config = dict(
    n_layer=9,
    n_kv_head=4,
    norm_eps=1e-06,
    rope_fraction=0.5,
    extras=['local attention windows', 'paired heads', 'exclusive self-attention'],
    init_std_o=0.0426,
    schedule='wsd',
)
Each number is 128 + 24 x the weight over its row's rms, rounded and kept within 0 to 255. Layers, rows and columns count from 0. Numbers have three digits each. The size before them is the row's rms in percent of the matrix's.

# layer 5 MLP down (transposed), 512x128, rms 0.137, rows 106-160, columns 0-127
089:151126102130113146121086116123095099169081113140113159114097158090146118134136141089111132059147138142132115117141133136168143120109135155140119148164092139170134180138096132124173123092113096095071175144093159145129095161139164133154135131154147159164142114120098136136129121134163141156180139121116129123121140162152108126095112104093134154145109104135151143123124101135159136132115
104:094191179113088146100116139134151137098166128106122135102123145148139115124160117099149149166096164112156116174161124113136108109144130118138114146182092156139071166131150115113153115131130153139157068102160115081093149128108123099169150134130130131143141107111168134112158130168131125091112139158104131113114131141111127126161106133140088119133152105139105120129097123127126091153102
020:086118103131129108152122135169097129145151148112124158121150141127101114133141122152074088081123134191109147141121108093101116151112140127154161135112095145120102111100129136134191141091120112099183134143100151106110112155148093091149161091085100139153131119150113180114156103140083116109112124133119146112154153135148113099099132116103132133131115137130117157140127116142097135168178
102:126133136146146134145083130083099118106076140113091144108113138169132165138137129175127135139128118131084129094130144157155103107128160111115109147061093077111139110123096106155163107122150110110133110137168152120155090115139109107156123125112113104140101110126161088139175142127116083111155092117138135150121120133147111130139091102158102132164146141102130125111165122076106135155168
110:159146107118120085147087099119138114141141144098167120134124144111122150111127148157127076108125141105101106081136108130125144135108125067128092156131088162131136170110084097132119111137132169146083144156121083107100139166157113125138138105122158135113098134171101131110148152152168172125087152163125140118119142102094106132116085126116160102103106158097103157123110098137145126115115
107:150110128132110173135104126124100100108138126133142124108075159146166118127127109107180115138156100143109192115104090143162088101125113089098174137118069129126104086110066130130148101104149145115180154117142091155107126154146146155109127138121099117132102140123099135132124120120115149133140145103136147129169113148119111116179123151162103106115123100132113129105092160157127153147138
102:131134092152104098101108131098144110149153116118205136122130139159107095154126123149134101160158087132082083124108080152119118103141101164118198153121150102130097141126113131132119154120114154119110119126135106125069157137148125141095148122140169147160149115141101132135148147142111168168123140119133117136116128134143165147163173119159126103133164143126096151122164116159102162126111
100:150154167112121113139127116110172135155100104122095121089116120150165117136126146157148143101157115115142132163135127133113126119135153142173135072153116111106189098129112156094164124131120175112115172148164111095146105128160159136108140157156161077132080150114135125127111091104096104113114122147098097151124152111115106110153113117096107119077137151159105110097135123096130110108099
100:128137119099115149101146116129131137183104097115138115090155101114156153137117162155126134136142124099136162127133126104154138137124118124148110153125143094148101124135119092109153098136142126123142156121112119112186091084132155100107124149121117143114091123142140126138143147168148135150176137117188134136129136148133112100137125101144129104214125097077156136114186130113089070166134
017:120162152144153075176079126146143103118149124114135091135128121117131122148108090131086185110156078159148122100114150148146174131151105137155133087097153099109110114164131161173167168127146096128149107131155149109105110124123119146118117117119102076170157097166136152109138104107117124133143129134149125172113130129141105133159086125125154103109141147101108105119117135127121175130122
111:157131141166129122123130125124146124092161161129160135148131148139124141142137108110113155108121132095141126178078105163091144139136072128143134184140111120100158135117113118095116135142131130090113117069139139076129164112180158168134156130123074114162119140134165120112119116118147123117093101155144123134173119150149148107149163115147133121084111131127150123111151174160131126086172
099:129095087089130122164111173118148127174106124108141121138115088094122138180144098133150111170120089118119104115123128131130134153126132166108148149141105134129096160105121115153123111136119155106154137146129106148131104118193130109105124119112140096105172095162125096099081114138156113074142121153178165142114125129082108153158135142123098145139122155127084114169128135145162107104104
107:136160155123113135145154156167115170113117122125126140161092111154120110109116155139086149129177159098098087142126138125149134166154106178103195085126144163106126111141143169094123133137163157095141111139156161121119135116195148093122084135144138085132144157121117153159143145139101165152151114123160146135140112150136113112126126115135104091093126132136122097153161133110106114121120
107:149098084129104102139134129151107147133114124089134109132141113126089158118138122159161113170139148151109112094111160121116128145155156143127135085109144129192133127158143157145158094144132072092173130149145158120133107131100097112112176141140131162161174142127112097128131088110141134164122131162130141128095145147152122168128133135186146116146114173145116142150174129134115088157144
087:127090112168133119091119150104113139115156081145093140094177095158112119150124165115112092044115124114142157165120155086171152142163128136135160096151125109133120087131137144135132139105188145132122093143082173114147136098145108124127125130113100094148164105141116137108107125144114169122137147169113115131123145136129192103154130126113124112113117143114125159110120133148122122137119
106:114128139063143175126131124152133186139131134157158130139105096052146078114111129071108148129127134120097179131128148115132116168106139122107146109090116151114110093124138131104150144122141153135108106162123142115130141128156114145119127145146155165120093137145137173121128123102097171115114156137098152185151108167105149148156111097145108152166129142122149137113112139164121143115103
098:088148126107154135130122170086105117108115115119157100092155113109138090143173163087142114121139097129110149142112142165083124112089153096152140135106141179119125094111113173106150124146119149161139143179101123130116145130176144139125137150114154110125147157183121130117124158121117187129071140113115124144132107161109137103092128123101137125123155138175124106118099098134132141117171
098:120095102129127120136136100169107119105107152164176154090141148113153143157133130136157124098108103112121127072098161141136147171144135130092117116155117106128088120110139112180093150148155111126088122125140116124138213142154101132143116144133129127133079087128122176141134094111111177116146115135124169110107124127141150116128135117111146119130163100125130182132164114120105128090166
103:135144137117109088130154122117120153150107074136113120097138171125156130058104148119182148089135118105121113141114164125181134118131118147133125097090129153135129125111131151099101110117108134113121125130101146130124126191159127079152137130145110175144131106128141133091125130164156134099191147158129112094140120107158107154116123116137167163092124121160148178138101115108126147139087
018:179140179113128084100125153091151114115139126119107132136111102150096119141099134092122126078142124077154128110129157144108145125150089164167134106152103148144123112139125159125160107121090107121163132109088164085150135134121072091119118072125147159140104129119114139150136128123134093144108094133124091121132093134134120157138148101122159121098148135104159129149176106100105103116173
098:125129128101155156066073097151087098126142109110135146107093090186170120136146165090160112099144141107119141131122136130136115087159119132142115150121122115130156133130141129152131077169098097155105114133124143104161118148154128080165108143149149129129127106137111129114159113096160167140134135152116174143140117117126110104095170116114132156107150117113136158147137104190121108156142
109:090139147112145145150206134144145127147166138123155151137118128112114102095134156163128118179143121158121111097088108164121113162130151134134125137118164129177116127081165126114066167147114111161104117150138133164112129114151172100180119136165156122123141154148123118159106129142126150152132084073079137154124136140118137142084094103132135137129141107147156119125128144138136114113128
098:105109158124106145101122118113143098100132106124103108143119126111110121115095081120107125151123152143131140124162125172129109106085167160095158129093146131146132111100137115161111182162164143080149112125115096168126139158108189095153135108123148144157153143098143162153149151096076170155143119103112122141141157130118139145145140128100111110125121167140124117105164183133137100166148
091:121153187111130157092137085144126096222153119156125127141140122130147088110142116121142133095163089099136151102102105105124092071151140137094139139153118106127089173112138111113123098099136139154137110109148144109074116090093101098144127107123106114138145089136107125104132155154152152103137110094117156167156108114121135142139154112132110119138134119109130110121111128119146096135093
092:104141083169148065140119126137166152140137142115135081123114121142145121130113118132148118108105168151107161154120091115121158153120143174143131148144102134135154129155108115137112087142113126119138133103122126108134167114207172134120096171111139130133108136163153162126142129146121149135114139128125092103162138110125073090109119165117123163094098144163120118128183141157162135152101
114:152136137096106127152099138051112120108145137146092129111134123084114114113121163134143195125100103158128156137140097097145115146103150193112136105117152123100162102126152126086135137146123104183132152113126138140122105144121130089162138109134122080158123114191143142139134133152133171135114090168090149128144133157154138096112131137105148149123112138118131145090149139155131099153126
114:104119095100148110140152108207141106131088104150127131124106115100113166130142156158096141053091125115143092108113096155154135133127089127150095100117082133112156113178107103128094117141125098112087132159147133099108127113135092147130130123096136122157157118130137136120130144176115129131112100159150104125142109122155104132115133136120147155098126157153124116100121124109107173185143
113:115148165097118147130157105145138137080134082125118165140072124142128151118150136183129126086132133125133122160134153104129092142125115139077154120098155128139143119107156118122145140130107118110110144127118148157128186093149167113091180104104094069095122138084132154132109151130142136144102078156167151154123133128157130111155168118111147085143146154114126123136108145125092158124135
106:160125138140132127124104089110102086111106141156126130133162119130112124086126137144111100143139156138158164147164095141136093127089124123126130135114114106099124066112133119112124151120173152127117093108127121146153109129106128141122136188093142158153116138099135124103155126105123146136134098139121165159154137133105083138131168133141116111087156033108105127114120082156183153110137
110:155102148131127123108082164127116158123146104149120099170119134152137139140156144186129119104142128111175116121167143143128166129118103176121110136170140132157119132139112114132122149073140140103103142138122155143116113152157096177112103089107108139113118125150154142084135167110126127122153130099129175079117131072149107111056162136120116084125150105127130122148116109132140135085123
106:109097155119099108137107117143101082130177170180135132132117124145164120140120131115145163064084143136159101139125148142142154084134096154155148109150095133092159124107109153096104099150132099153132150101068082106122133127190122171133117146080178131116134116148137125148140131134145097128130126132100137110158099143144110132118128126134124145120098114171146138117141145108140130086135
109:134140148141153135149129154124097182145111100098135071166178111110142118143111075110146136071102138140164130157136118114141139124091129120145089137141125139091154112117129156084163118178113126096133105135158134107158129076136104143108136081138136129123119129152106119122097129076123147104142101131142110176131153130137137093091132109101139101120102108126122085122161171099128113103134
095:141133138177113121110135117119117124174106171094132145143161121123132165121133144127181095119151136128146173132138145137136076070140138094144111127198149133104179136119116104102138164112123134148146160153119127121146130109188158131134108119129119129110126144095144118135148099136122161107097112134079128112108138110085127114114129104074140086157159131131130144066130111096127099123145
112:151141164143117135118138157122146154077132125107119103137075145108109131143117154105075120154128118132158156150124132148160139176100118165120103133134119143164110108123147144117093138142134167168108134112146150151119146080107143123121125172175140096170118144143142123096164088124154151147094094129117104110111110155139082138161143099116124131168181107147144085135140070109127140127128
105:105104173123097108163114111161129112144169142138160160100098160145076089125105127143137165075130096134142083108150143110152118167144148150109122139149134130134103097137125125148079176129119125104141137137131130161112143165087145101127161101102144122139162128143107153083105167139077173163130112110129142139128137096120104087136132119143119118151169137138143107148109150087142124154121
106:129102084133132119113141159112095113137142096141153139127143146130172133114151147169129122072133083071068119098140126135106086093122087140119164107146137122152140141147101083133136107115139124111099136099090182117129168156154121136153097117137123121118161104143098120119164131137161157128149118123113122132096145145164109116104148146107138112107122129155102134176174110110120126076102
106:139111105124137116163144115135116076108118153105128169133136138147129153148145132170089139053096085154131145093121105151157111112150087117145142138166088109117104109134111086162136099138124103086105092107110163131118176150145120151137131114119101111146154099120109137079118105175125131138110129107145153100148153178116138175119115122103126125095122139119159096125098139113096128155136
108:095096168120165130161089105162102121100125087092109145096183142119149101154142094140143130101128143076149133157145124114090151138156134142149139154118164144112146142117124140177152099108150127137136099179168131156110120106147161143126140126119122153118158108136158115141137109125109086181105164178155111130110128107121150147131139168092130106147092160126118165112122132114145105111147
093:120118122147071099123149117077112110133160090149098101117089119153188122097120140111136158114110127144149123088165061142148109121109143098090115133104109123141110183108162094152160088134150131126095155149127095104130131125102125156118153130104138138124105134138123150134139127141113169127119130129139141180111166175120131110145153122160090109120122124122112118115174142129111146081161
100:142135157102164198136115102140126163134118142153122155174123099120130116166150129180129124115138093151089123094126120156146100129074145129142145125167166142114139074117130147149127170120069122122118132162141109101138142089129162157108123136153104104135158117091097144103107142119119105142112132149160145172122118133117114167124187161103138126101134140106156124138157132123156112116151
089:078116132108135125144095111141172097113140109122113154153180135132138157174109176108131136086111113130124124164129139156128158178145061153136128118146135128089099115113084165126155143139134122104096169152093126100132126094174144131138124122125149100140106163142127124124146141127125083089108140174153140132107122131166123114099137127093150125138098144121146088082178119136139110135133
093:163139142173163124134154144183133133141121127102122136139089129085112085080123120128092144102131118127072142097124132114133097112132102105115078122122134177139097128144138125122117086123119159098103152122141111149094137130218144145138102114168125108142095125132109122121113168089085143093110135142140135116140092109126109130137107105129102141171131116140158113124111129108141140107072
100:121073117154134160158126144144149148125100148103100140095109124147107132131066133170149142060117165156116156132159123144136145137106131116090132131123109074134159119129146102052149123104158161161131112076100138167079125119092104137130149114141134123131144092126133106127110132145153125145118159133155124137105145135131097080138139122149100151138153129149138108097105141089141127104107
107:149138139094157104151092141164156176093113130102141135128119122135130118159126074143087096098095076101157137143121140155095135146134094097142120121156127110123148118151103104148128110128086141084123144149109095127128127127195094146091140123109109115147126144126148124119114103134088073109110094156178107166119125111130118137080135129122129164122153171093147120175132132127149126132119
093:163155126138131147089117135119094129056144131129128134113160131119136132147104110107134155078098128138106145152119099138134148154151095117135141146154133148206126123124095082149149135123113092141082082143133186118144133156144133175123112153118123129157097128134102112145096126122111145170100105147117133094151121165120151118165149152116136125091099107131153115153123126139083110179143
098:115154098161134177109151132138120099131141159137085108131152132116133128119121146121154146176153119133115123114118093068151135114107167148155142127145139166093169147103142141093132125145140119133098115144109131164110112105187164076133127086143103101134122147105160088116100152121126127142134133171137141134151120117098119144094106117140143113075132079167141136175097108107155101090127
105:146122157131116124148124170156166129119133086118134128158131079095090134150158082168094160120131124164126151122171118126130097176101142112151082122117098147101114130103135149173116126120157152120085094119131128160095116108098135157123124157094117119119162122127127111179123123126159119128106112117178125171113170142157131109118148115143130086160134106113116079131143111122113155080131
106:159158118144164129133136115131110126095120168095077111144139152157155125107156136120133076114109147114103136143090124145143131101099138118097127189123112129111124154101098119077152129177130170127118130152128090118115095125125140100130084110171131102120086130106123133085136097119147113095138153124167120112174111117097093092112108076092144147107137156123109147137153114142172147130136
114:136109091142111110106097172139091110142109098136102152119131132110150101097106117149134163087170095129146126117128098140100142158070132120094110134123096160116104115149131113103119110136138099107111123125136101129108116106116116133139143153151136115124152175164191087102175138119149128133163128143150140164128115157124145140157193124136115094120128157091122124086130069157140137095152
018:134119133171088065132120139030127112150122108087112169131152133098123114125138139125129136130152111123118110096099140106176095098116103142136075081116145133139113159098141153144128138111130142116155186122111124138142138133138165112118120128147130101146154129108158150115153130153134088145142123105164150122140125156107135099125144080156143139139147109166167098161149096138111121149112
102:121115111104096117119117117145087053159143123132148156086131154151130125053126159138116142130137119113101132151085113162175078052166124125112133116125176124128133114145144107124101125110080136134115134124109115121142175158151116111137147117145127108118104132154129108094155153136151137139126117150110134082174129135107111135145140096143105135088101130149136152102136100108108111148102
014:145127134122150113142133140134143116144144111079114082144099116161093155153115118128123102097109151134149133129116167124141182135126144112111093124133113125081166159133122150145115110114117149106103100137126116085131140116146133124118153076068117145169131110130127171125202155112150108154120186136167105146141171144138118099133126121136159116105117162133135121128136128132103186181161
090:140166128104098080091121133121124136203108137146148101093113157142159129082105107105153106076168138096137123139151122147105096061107124123116121124134141107150122139157097128093124136121105146162120089127113139141079138147077135145158146141127125157140131104139145156087138165127114164122112120127110108142158129105136152104137126156108094128118163169123120151092168151154120120147146
106:137111113163117096124144123053119116139163107133106109096156139144144097117119142128154155188102119134141117156107120148140098122109114100083100129110122134161086124114142088159106105116130133136118127112145140125114076122080122109095159166171154172133130152122142139161114128132135116130157111096095144099108123136135083095157180122097149130161142130122067128134144116128121164140099
098:114148102151137141119159116124123124100142129111090135127128143136140110142143154131112102108156125124131151116126134148105153142151134137150128110125142144144136131121125152080181158154157085160103166137164121088154132128113127145111075129163110128133148080138097120131106064111138146125115134120103112132111172116148137142084131059097130123099133183126166119142079087104155096179091
# layer 5 MLP up, 512x128, rms 0.146, rows 107-160, columns 0-127
106:110097114092159150098104155121109143094126130133120126104143092137139126119128139115110147120106101166121166112110130065156180132104121153138143173153143122154109136130137120135171131088167099117120128123108124070106120126099127125135145093113129142132091187119148130124139125145103117140117182152170161144075128143163163150102108132124110131117096127115097184125119120115164076131115
025:110128086105152138135142093139121125104115154112120098143084123173091160153123148121129106192102141143145106121101136095131132141109152127099112150118147128141163170133168111126153151097119116117144109142147091055104131128104144134172160130103155171137159137103115096128114153095158133137134139121144123144121163118152119174083148162151127154107083109109122147153084140095151139120144
108:156155148134124137158096120132146117121109139083109129157141117128078113163126103095151092148159092114133121125123110124165131119143143117116121123103128159141119152104189117153130091147114150155147146148122130112136105086126134115127115113094198162137133126156126131187105117099154101090091084157103149128173136082122183141145117121108135149138116105103132140126132140090184106134150
100:105113104101130118162141106163174133090158141148142162127091128146133173097135141141168117135157156144114138151158192137116102131114132146099140097116096100152108140172117147150156139106156140117173135113133182152123084170100112151174137112125120131134129143084088124140098121079112144124133119135108137122111094125173117118128119090121152158149116116119096152142124148098094115099098
111:129105109107120134130103086117128122121126147090152099099100096114143099143108117140161141161105127199122131107115140092148116094143150114112102119105129079113116133144115103177155112108149087124119139119087131139138144103090093118135171125139143103114100142118156134099120113158140106141179154129160124122122154173130147123097110098182133168056132145162146123141114126152132128087108
101:112078097094124112089093114110131152082158121112133104124132109136134194156131105148125133133084144113128139088165166130157172137089143135108133105150135159144141137106140142164136095114174113151109106122086167122125133139124161114123134095161135113081158150133127105092092150132144139111110140164164110135141164112159126131105143128098173136146099101118156097143127137136150139130180
101:074145099122147094119117092135148122048108139093093093101136108137152107118127120108173128132151172148179132095125128142125146137119146131124092101123182150121156123109093154110125126147126147106114135094134126150081107106142146145140137143126125114073116110151142109109110107121148149134139162148158089136126172100131164165167118105133102104131123158118151135159153168123127134092105
100:100130113139119134138161137139157131127162142082128100141133157092146142120141091133099149151154167142119144128152111102150153125100179142135162117119110162131121118137122115158143124139161129138198136141114170128091122120112124106125137128125141129131116176136076128190083103135170142109131113124134129121102151131117164200148143064104069150124140144089102140127146131119133133109116
022:119137097118151167087093095158133167087115161109099118147115083138146141174154134121142097160146164143172084127133121142108148147131141133121128146126131149143166144103158113130161138097127159125159116142151153122092097118097155153125147133077150179125152123079110106133148148126133112121132171166142122139125149130154155163103133143136116167099099141118146109150092169111166112104110
112:085139134131153126148128097135097147096112134116142127110090132093108128160156145132108134131158140154117078120140126135139167142131107099098117110123151101122111145147128136117150157121123126160153133127105168113136121079130136074137143127166124143129166137115098144150118109126154096157162130091124114125154123092142187174089153134135152131089106119082079165146056152114126117108086
095:131141116115101108101144098118102166113158182132138120104102147129102167137155160088130101136092140144119102135135114127159102151099143104134145118129126168127190130120131099098143101128119114135105067112143143091152137127128141122127157141151165131120106200094133079158098158140091129138139114142165116132143138121111138108096164142129178134120139139125162120164068114145127104108149
110:112142074135145144115142101148078149091095149141147087110161093126104180187137167126131125139124132131131142112109141106152141118120117105104098141089145152127116122146128116173124141069154152107126158130105078084144081121138143100125167116107130119126118166127153094139156139152121088122143160129165132140092126170112123131112112120183105159133130126121120119114081166141134121115131
098:149152123157086102097115140120103138086119163129134156137141097121101151130111142124150103180151159166111129141147132128115125156101115114101116114162092104184162127113113120099166166118134128159143110105120098085153105113109130109135163134084127164122155137104129106136082128174139121137154131116176147163128160106118122141143138139149101120083150143112107103170082172143166145129138
083:153120074120137129154138105132123153104136123122116130080121117141119132158146102131110115117106137103177098134114105107127162148112088180133108123125112131174118162134150149108093143128137160153108108165119157080098135098119145145129091149172180066146119161117113155131147143145164141141139153118098130181121115121139104178116129110114095135134096122145137140128094138077173157117137
100:135130119109129148148094084131132111108091167115119115128135110146137131125162124125157121151103119121125145121129133109107170110102125093081133134077107119119153111107197152121132122151132192185158107154118114101116104148120151137112150160167147080118106164133109127152143132122118126120116146107149116119133108137148146132079174154173080082144078103144127088137124127092131115132107
097:071102113066131175118162148160132143116133157134129137147129140142141106113099157109120134125111094107136143105105123078072112113136133129058165097102160152113143134152159099100141105144164106136168154142168140114148105121144125136132145064109138142144131136091123119142119130089133124118116137144141143122089141117129150192157092117129111127090127117160108134161112106140145147136148
096:118100126160141164094078096170087137111126171123126119138124122138140126187145124128111135106121121105164129144124116114141178141168098111129114149149142131144128162120174125184096122126141151110130139131153156085092057151122106107124162161149190090107076145109122141126107113138118157100105150153126116111152152119158124127113134136133090136125137136121095146133110151122129157145096
105:137111105127140156133108096172106127122152171137151140093065126139131148125141140137104066153131132123121125104098126098109168149111129164126164096176136088165135177109114092120161133161127154161151099131116133085101094142108122127118144121134144119060152158083087110139139145119138148119136159110157131106129126177095114143136146146154126119134115122100109107138119104106144094135106
023:103135056108165149109138096136115156090105154103134121145117100143131141164136139176108074156127148132148121107131148095142153140117128127091123113110169100175148159104178105143162105108149110111157155118129131114134102129097175133171142127111171136115142142123103080132149180124174124110134164127138124148116150127130147153106174121142134152120113158128107115124091138119132164118148
099:149122158126132128089109105151107123123131146105132175146117135161135144103175101181143112175130124119126128146119156121147114131135115151119179119125158133110151142095097100140171121122136105144145169106139148151117126148112133063127105171123181168125182154105055122136127101136135148108119155114136118128090135131104177130149153153114164133115140086118128101130152122123176139115112
107:120100102103126167122119096184107132097129165141153130127105093127121123099150123138135143141117139162121130114116138088120124095118111090125117165106113078115153143142124104172129132126143143149111117123110104090168120109137171128177183113149155118142138119124097141167152158115119129106093115097169148151087103130138126121059138144130115145136112071121128101097122163151145091103166
098:118099123135139120107123155107133137099121117111108114143142142088072116136146094132129117117134125124099105137093122139118140135135118084104174131162176124119125161131115105091157131069122091129177137180101088128149134140094127109153142159128167136123123164084141144114082104100158148107153107157107165104133159124131145139072151121105111142118115115106105078147143148109102087123160
084:124101079130113133095136149153114092150158119071107140129115061136107147097131105118100115143129159126140134132119132109096104109129124156121165138079124181103098145117117142124136098088137116134132118137174091112087107126138104144121158130076140156124208154130126094155127113129151122098104136119137107115131145104173169135148163151139116142141149145129112100116129158167126111104154
090:098088149108142148119151133201164146095117141157094097176145133165086111175116123144110105128109138127092144131117103130114139130148156096085126146086094121092118136106144141109105152110119133104151156117113120143111129105149118119114173131069115103114142132126149105130115120105144148152129130130133129152152192158186122139076100118141080131109126131140118138140124148152141128099094
116:147145138069117123164086090135138100108115128123112108117106130104138092117137123111128116166122139159147122127148146131148167132113102126130147145150114151124098151138187156140163100143127119096183153147110126106117112125114117103189149121086141141137123147133110152144132106131190152137117165142122142109148111104135120152078112130131135109129124128090083125100150094161212097127136
109:124078156113121163119134141149155128145148136109136122093076113147159105135145134142153138147127158148127114082104112113145130124161148150104130153152136117149059118145117132138131113064154121124146117127121100146153119144111155146124122106103155141131136163127117113132101123162158080172128133073121079124088150139132158113129075131133106133144141108143159088185110157132146094081136
107:123105106091122161131101093168080109129093117132128143127121124134159114106138137103160141129153135092150128138088119084128107093147135104101162129087112114120120166108157123144116136133137148128148121099158157085098121139098086165119108149097105115155113126101093096158104128115153109098119111066163145106125174113149131143126138128165119115161150171112132133175121151110117159075138
107:105114133134143141143114110117156122085122141064150131164124090152136092154168134152114127129165144165152138074150163111164123105086143094122140111129108106178095106113132115154155112140154079154125145078132158128129087133078123118171150127159117106135086147116129151126113135169147087137111124158129136135131158090156117167114113131132116119136127134125148171134095150150152143112123
107:120105167163150127130163149109153126105118150075110101096132137111153130110121158092163123152121134112119124144114104137085136134141152126102120120060138168126174151112144103112126139129145159151112163126107092113168106138070123094141151141164128151131166149170116159106121120135103128096119139125134142102105124164144165171152126138174115144158148117105115170136132132149134181085137
104:115097070156123168139111075131117143113134103103135095125111148139148113142144131134127127145095154134129149109171131102113128126082130144132160100152125134176152118070124143144118140122103128170118119140132154104124091134115184138120102120098168093110125132059092103144137152146128091156117127138133101108150090121127144141133118094127122118067136138114154155135149145071162131109163
110:090180128129126158155143120150108136119087144152128138089137082176135137128135123134135138134127137168131134124152127107186124109120146134085105139151142098132141110134165106108143090118141132132127167135146117111119160086083143163153112123136120121147174151139095157124183119185147126126103117131128107159108111146144131164104126174167134123139148138105113147159065132145128071099139
096:106179111102172148109104086154157144135113103093127117102151123173144157117117130128182137159106153108196115123129140115107115125109085137094143118112158127124179127146123134156158149121104102117167119138158152115166135147138169113158123134156160148126131107114126089119140124135121097142124123093121104135098125133119177162128182158117146132122087122066134146126118126083123147126133
112:141156099104138141096111086130121126071124128108136100089147083180146172128143142100137114119144153148144098153146151119099131113163124114128094077120109161092152153169128101158102072089149133141146138122152095102162122126118136059155119106125110126124113125122105118128145156095149127134120122141126110096104100167103134157109164093130161147125134137123105144138089141139146090121147
109:084093124115095142152139116142129129115098149099137159142114137104107115115162144129100126197115134117122134131105182141116099136095189135145117128160138100139125120093113112096160146145104128103128103139158162136124110167116133125172159139141123140134116142139075133126101102134155116144088120115132133104141154091143159143101084085162079110147141129131151121166132114135160058123108
106:122145155100108163117161069146133142109133148122152141126142116102094114135132108105137086147114090152144127139124118137186168134151150105143106121141131129124175122114200150142135148143104137125155133164148085101097137087139114097133172135101126142132137143129135132110160144153141083144124162155116159144153129122157162140098130103140116154166111108134181117126070105122165155154104
116:112097085148136117128149142179133194123142130102162086124127080117145164134129155138118155118086170140145079099108188136091113137165154152129134142071108145146154147156115140111119085106102121147167144141130156134114093112103119133154138113078125120139117163100134066135138119093133091117133137142159123092142136119139119114113136136140109151152145157120120134126131168129111132111145
104:100142073097109142156096113150088126104148107100101117114108147112137136164130113147093080120121196107126111125093118111151124161097141108124113166116114125110114123100110117133126099101098142154129195106159105101137098127092140075135142127115154100133128155125112151088158141087121134133103111103100135106106145143150128154146128111098092165124083114088137145134098110107135144135161
090:121123150123138108122118075145157164117133142101153100131160170138153138132121101162128141149121135127134117117157137103145201101092113134137092145082112175093105143147150096145125144128132132103133121128109139124118163110111155142132126123131163159143128178160103101120083143107176133131126119111109162112102147079130138131138175094106093131142117145117146179119134138150197130147164
102:093123122158124101111184136129143161107149140094121095116113115147102165126132101144173159126107123138118116146165104106115122119102170136118139145151154154137157138132098146109130092144117107157139135144149138146135149071081178170139095128164131138137161157141117134139127130097151159133143109096098126105104178139163127122113151090155129126144091128122132103145142183108103087107182
086:122093115165164122154135132150128103102092118118185107135114125139129119144132119092164119124138136104151137089163144112144124170112151116136103129107134110113114122120162141139159155100135173164134139141115106149160098089124104088120123115123139117141175204079100112143116154174174135142103122156095087109182114150123160146120146162143153151125127116147145118129075118121138133137132
082:141090138086175144118107151172110141109160123167146091166147116120109124129124139143141115143136110101158143123147134108112097151091136086111094119143128093131129158069130118159139060131119147123143113072094125139121122121151083107146182116099146140111144111097112109118111107107146118109162123115138142101142164152120122173113092106126126147152120100105128162132062130143125152121148
107:180080123158158147136104138138141133098120143153152108091111096137132148132149107115159080134127142174139127105106102107143135136089100108133134163153170093178130116144144122125122168095109146151130090148085109130110129102115160137119099092098137194139145075127115110120141126129141130157125131106149125134091135136125144116074162164148109143139098134112137124137112159074148151117103
102:109153118115128096162139143159122108101098129136129117104120121117134129103132118093115114137150163143137151089158135121139104119112132151108125082101149179106117115129132149113136107150147156104117126138175169096104115125120127096136144113123127109102132149139071121140137128125180122149130112117094075154135133094145212169161125115151121120143137156173090132185120161168177120105123
096:134151096134160134104117082191145148131119166074130094121139147176112121110120105137124117129151118154128123139133110100137162120101180145139118115081170102153144137099137139139146137115101125155134127106142166116137160153056152137113136179093147155151116122113105119177137138103109118159094125159085145123114130143148141133129176145158167141128129089143113155138140112118112154120156
096:113099126088135161119141108160146103114126168155156124106130109112117116122148124113154123148144114170147090121096148129095120126115129117117129142098118094159201160165135089078129139117126097140132108154132101136100152110139134123149136128108164129134139156088124147167156169134120127155128128081157163127111157176115122146058115097138093133160122121095139077139155139142159156118137
112:131132131137132139104129128132133165126110174138085098144144159142096150157146141143121114164136119145136148156117126140134118130151088152116145160153158154167178127126153115131149158148111216155117115141111125106094153107097096131143138097123150140121131137121073151166153088133101154124107133177115151148108130144110128141124141175115147157090096150097103196112117143125158141139128
106:109095146122131136125153169160119109112079142084123106119086134154174148111135140142105109134119139096104085147102102088108105150092158125096118168131155176105149131142120138127137108151120156128153108079105089133095138116116114097124149123185151118143123120121125084108139115091127116119134167144129174119085136133115143131113132167115104138110071123133122119120150121159122135079180
113:126128149073163147114122085125145106114115131115094104142130130167094142129112151118160132137147146114153124123135129126123142119113123127109162101137135129162101132140144147176149118123173129074088123140153134133138102125073115173141099099153146146164184130126122126130119178116153100141134187178135171108126112133116192094127121160141181136110106152156128114129122118126112121084140
023:082121084111127163121108116146127126087089164115121093148115134098125170125144131126095092162123122114171114106160125137116136160135144120081141159136143106162111148115160093116144154105134137113133117116162099104087094109110147137147136106072150149109169119090098091162142137097138110130145155144153114129092152122153154163099157157160138154111147114105142136157085171132135114105138
104:125146137129104160148148119146157118119123111118154126159134123084099150122124140141134097157105105103168101093154156123140149141066154145140099128129114095150151120129115137164133097093145101104145133159139152151176131137071130111177149117163154137144130113137155132117120159160144055186128131117115098148121157135144105103103127124129122139120142113166145153134081162161097162109151
018:120129084098150113123106111146108154099110132112128094139131169140091151131135156168120089169135112137152134119117105101128116138117131135088127096129183108131143138119119080141140126091131133119147132118132118103109067090102136118165127137069162156111151117111058097156128155108172130105138140145109115116157165104161136171116148122145145151130107140112125115154068149105135106102142
091:151127125101116136129151100150165129147144118157123179122110156144140108156123137106124101165110125129121175108122144122144185137124136138112098133181100110136144149132138124139166113132135162128127164129138131152113082113114151140109140131135124152092146181100116069176134089120155072122122197108118121082114151157086103134138083143155129125148098107157143152118136141113138108143156
101:068110143120141170121109095174160112132131128072140131124124109141171145122117158148106175140139135132108089118134114132124134172133143136072175118135118182108091131123103080118097094108160130150133115082140164115148089109131123161128145152118139139126142109131137097104120139123174141142112132081104143117136173098158127118128107109136124113129074120163146133138174147114140136102137
099:172118126145137145103150125121084117112130129140100121147157095183122153169091107124152125132122114121125131134146158102124158121122083121146121104160097133143187165145181117117136118109084111144131128099099131110130113144124159091169165065091129119141127176105127108106102108140138144156148121125168121130077165109132097138133092132138122134096105109095125139127089165144101114147152